Weights of a small GPT-style language model, trained from scratch on English Wikipedia.
Size: 2 heads of 32, MLP 256 ReLU, vocabulary 1024.
Architecture: RMSNorm before each block, biases, tied embeddings.
Each number is 200 + 40 x the weight over its row's rms, rounded and kept within 0 to 999. Layers, rows and columns count from 0. The size before them is the row's rms in percent of the matrix's.

# layer 4 attention query, 64x64, rms 0.305, rows 0-10, columns 0-63
123,227,160,253,179,253,208,233,208,196,156,176,146,222,164,173,195,106,205,233,259,179,218,241,213,158,219,192,238,265,181,188,287,237,202,214,155,191,252,211,133,172,224,125,171,136,192,174,229,253,275,212,206,196,189,251,201,177,219,219,246,175,198,115,277
121,205,185,280,223,208,140,196,222,199,222,218,223,228,245,123,251,213,187,202,272,207,230,198,200,169,196,276,134,188,210,143,170,222,193,206,207,157,201,207,199,328,174,181,179,303,251,247,146,182,209,227,145,184,245,178,157,172,175,252,181,212,171,259,200
125,159,263,220,207,251,285,150,246,176,160,191,165,174,199,234,143,175,181,203,241,157,211,210,287,193,180,231,230,289,126,226,234,225,171,177,297,166,260,227,158,220,181,169,200,215,153,190,225,177,238,173,179,210,175,145,232,256,195,240,152,251,203,191,150
114,180,219,230,237,118,167,164,134,191,201,163,184,214,165,188,157,145,140,189,213,220,189,194,177,226,149,262,223,222,282,143,161,177,139,219,239,296,136,191,180,175,202,183,199,255,204,186,249,217,206,167,284,189,203,195,199,263,131,236,213,279,229,181,220
116,253,188,113,188,135,192,165,191,172,235,210,185,256,147,183,201,227,127,169,252,181,190,161,81,183,215,241,149,165,189,187,203,230,250,169,145,217,200,210,271,215,228,220,156,230,177,190,133,161,184,221,271,127,212,221,208,167,160,196,146,210,176,177,251
115,159,210,272,212,221,145,213,187,256,274,209,269,248,240,175,174,188,228,200,189,228,236,229,202,161,143,228,249,202,131,174,139,209,173,176,196,228,139,154,215,171,271,170,194,173,143,167,309,205,200,240,183,229,204,200,302,227,230,246,181,204,207,209,154
105,186,215,213,227,253,247,191,272,199,247,213,192,181,257,148,200,163,194,260,256,215,238,266,235,118,210,161,184,188,204,132,245,240,196,227,253,194,200,205,130,188,200,259,164,121,133,167,239,263,269,216,236,173,253,214,207,271,173,235,172,184,205,207,228
121,220,177,187,208,240,171,142,193,251,208,258,192,173,285,175,256,140,285,230,202,163,151,175,275,147,172,181,232,171,223,152,232,193,188,188,236,191,221,211,213,231,191,199,197,263,163,254,151,182,221,170,240,257,156,242,235,237,189,247,228,218,181,82,237
109,139,132,219,185,224,182,176,229,269,252,192,244,176,199,168,209,256,160,223,249,246,149,162,185,209,197,184,141,196,193,219,193,152,189,180,202,192,203,117,211,139,192,212,198,190,206,264,274,137,191,191,158,105,256,161,185,216,230,200,237,304,204,225,265
126,211,234,177,187,155,134,118,184,166,241,199,144,232,217,188,169,265,178,223,195,231,188,216,130,263,212,175,209,141,206,221,165,213,193,217,131,193,200,130,172,249,258,226,194,232,272,164,196,127,187,222,240,204,210,242,237,190,291,211,205,212,159,229,97
107,201,262,236,246,185,143,208,192,179,238,143,179,192,195,215,215,298,298,261,175,135,162,299,196,219,143,204,159,152,177,233,273,226,203,211,214,210,107,184,166,167,171,192,208,211,230,246,181,124,221,215,186,213,214,227,241,171,144,199,190,181,211,197,164
# layer 4 attention key, 64x64, rms 0.29, rows 0-10, columns 0-63
114,181,218,208,188,229,208,217,214,199,163,115,179,200,228,253,257,132,213,227,156,185,158,209,128,118,240,197,205,255,125,226,146,250,189,195,176,205,219,160,183,181,259,194,145,172,210,168,165,205,257,178,186,133,169,226,162,129,151,141,228,108,236,186,219
107,197,124,231,178,225,155,203,254,263,263,246,208,234,205,159,192,257,239,220,238,179,186,178,114,170,195,179,218,190,238,70,226,241,182,210,203,190,229,195,234,263,118,227,245,251,262,244,152,188,245,189,211,179,188,135,241,187,163,221,197,207,214,167,209
136,181,281,137,223,266,235,217,146,178,267,148,206,175,249,218,293,194,202,210,270,125,177,221,230,192,247,196,168,215,122,174,211,159,200,161,234,210,189,231,277,183,173,198,198,210,245,180,221,146,223,227,178,249,153,134,178,258,232,181,171,220,152,190,161
119,174,215,197,212,143,179,211,146,164,157,151,148,199,239,276,97,196,246,141,196,239,190,158,198,241,136,269,145,160,229,194,241,161,238,223,239,243,149,192,253,200,258,206,239,245,224,210,183,183,259,232,240,165,212,154,236,184,199,242,238,280,213,208,221
119,164,186,236,132,193,193,207,206,242,195,216,134,141,210,170,240,288,192,124,191,240,235,152,149,213,137,265,185,243,262,245,251,222,250,231,202,194,138,149,152,169,240,180,184,222,229,151,153,218,191,208,216,201,295,190,200,237,168,232,170,194,143,159,233
126,193,237,243,252,185,236,234,196,224,264,159,308,220,280,213,190,220,226,226,183,181,248,203,199,167,172,194,224,153,316,170,248,199,152,194,195,226,128,169,215,162,273,175,253,161,222,172,261,206,192,218,195,202,180,196,243,158,187,256,220,226,204,216,114
116,176,221,175,189,186,178,274,163,220,249,184,182,250,218,273,204,144,201,256,205,68,190,231,218,133,232,238,268,204,90,177,173,248,182,194,222,233,140,262,232,183,187,231,213,237,176,166,200,222,243,203,258,169,158,242,170,166,168,192,194,187,218,201,193
109,109,126,185,210,212,177,185,169,187,219,191,193,257,218,183,220,198,308,245,237,240,147,253,200,131,211,217,191,226,198,164,146,197,167,234,189,187,199,159,181,176,247,265,184,204,173,235,135,242,236,194,284,230,171,245,170,171,235,155,203,218,95,171,214
115,212,108,257,245,248,182,160,228,268,172,193,247,143,141,178,257,205,208,150,233,137,258,186,244,181,187,161,163,172,204,232,213,197,249,200,212,204,179,172,204,129,190,124,218,168,155,186,253,233,268,165,201,207,176,176,216,187,228,193,243,296,234,138,224
120,201,243,250,227,268,176,167,250,212,208,229,243,199,202,172,99,301,176,172,206,231,248,237,131,223,138,204,191,179,217,238,225,192,147,135,150,244,207,196,187,183,228,198,161,216,150,236,238,151,209,206,210,203,234,213,243,204,134,248,159,266,192,196,111
121,218,200,201,203,226,259,163,225,212,266,222,234,185,201,241,188,282,288,202,203,212,240,243,143,221,168,174,95,161,178,165,244,196,224,205,223,212,176,136,165,225,190,113,237,203,207,205,254,156,167,194,182,220,170,278,185,206,126,181,185,195,263,189,116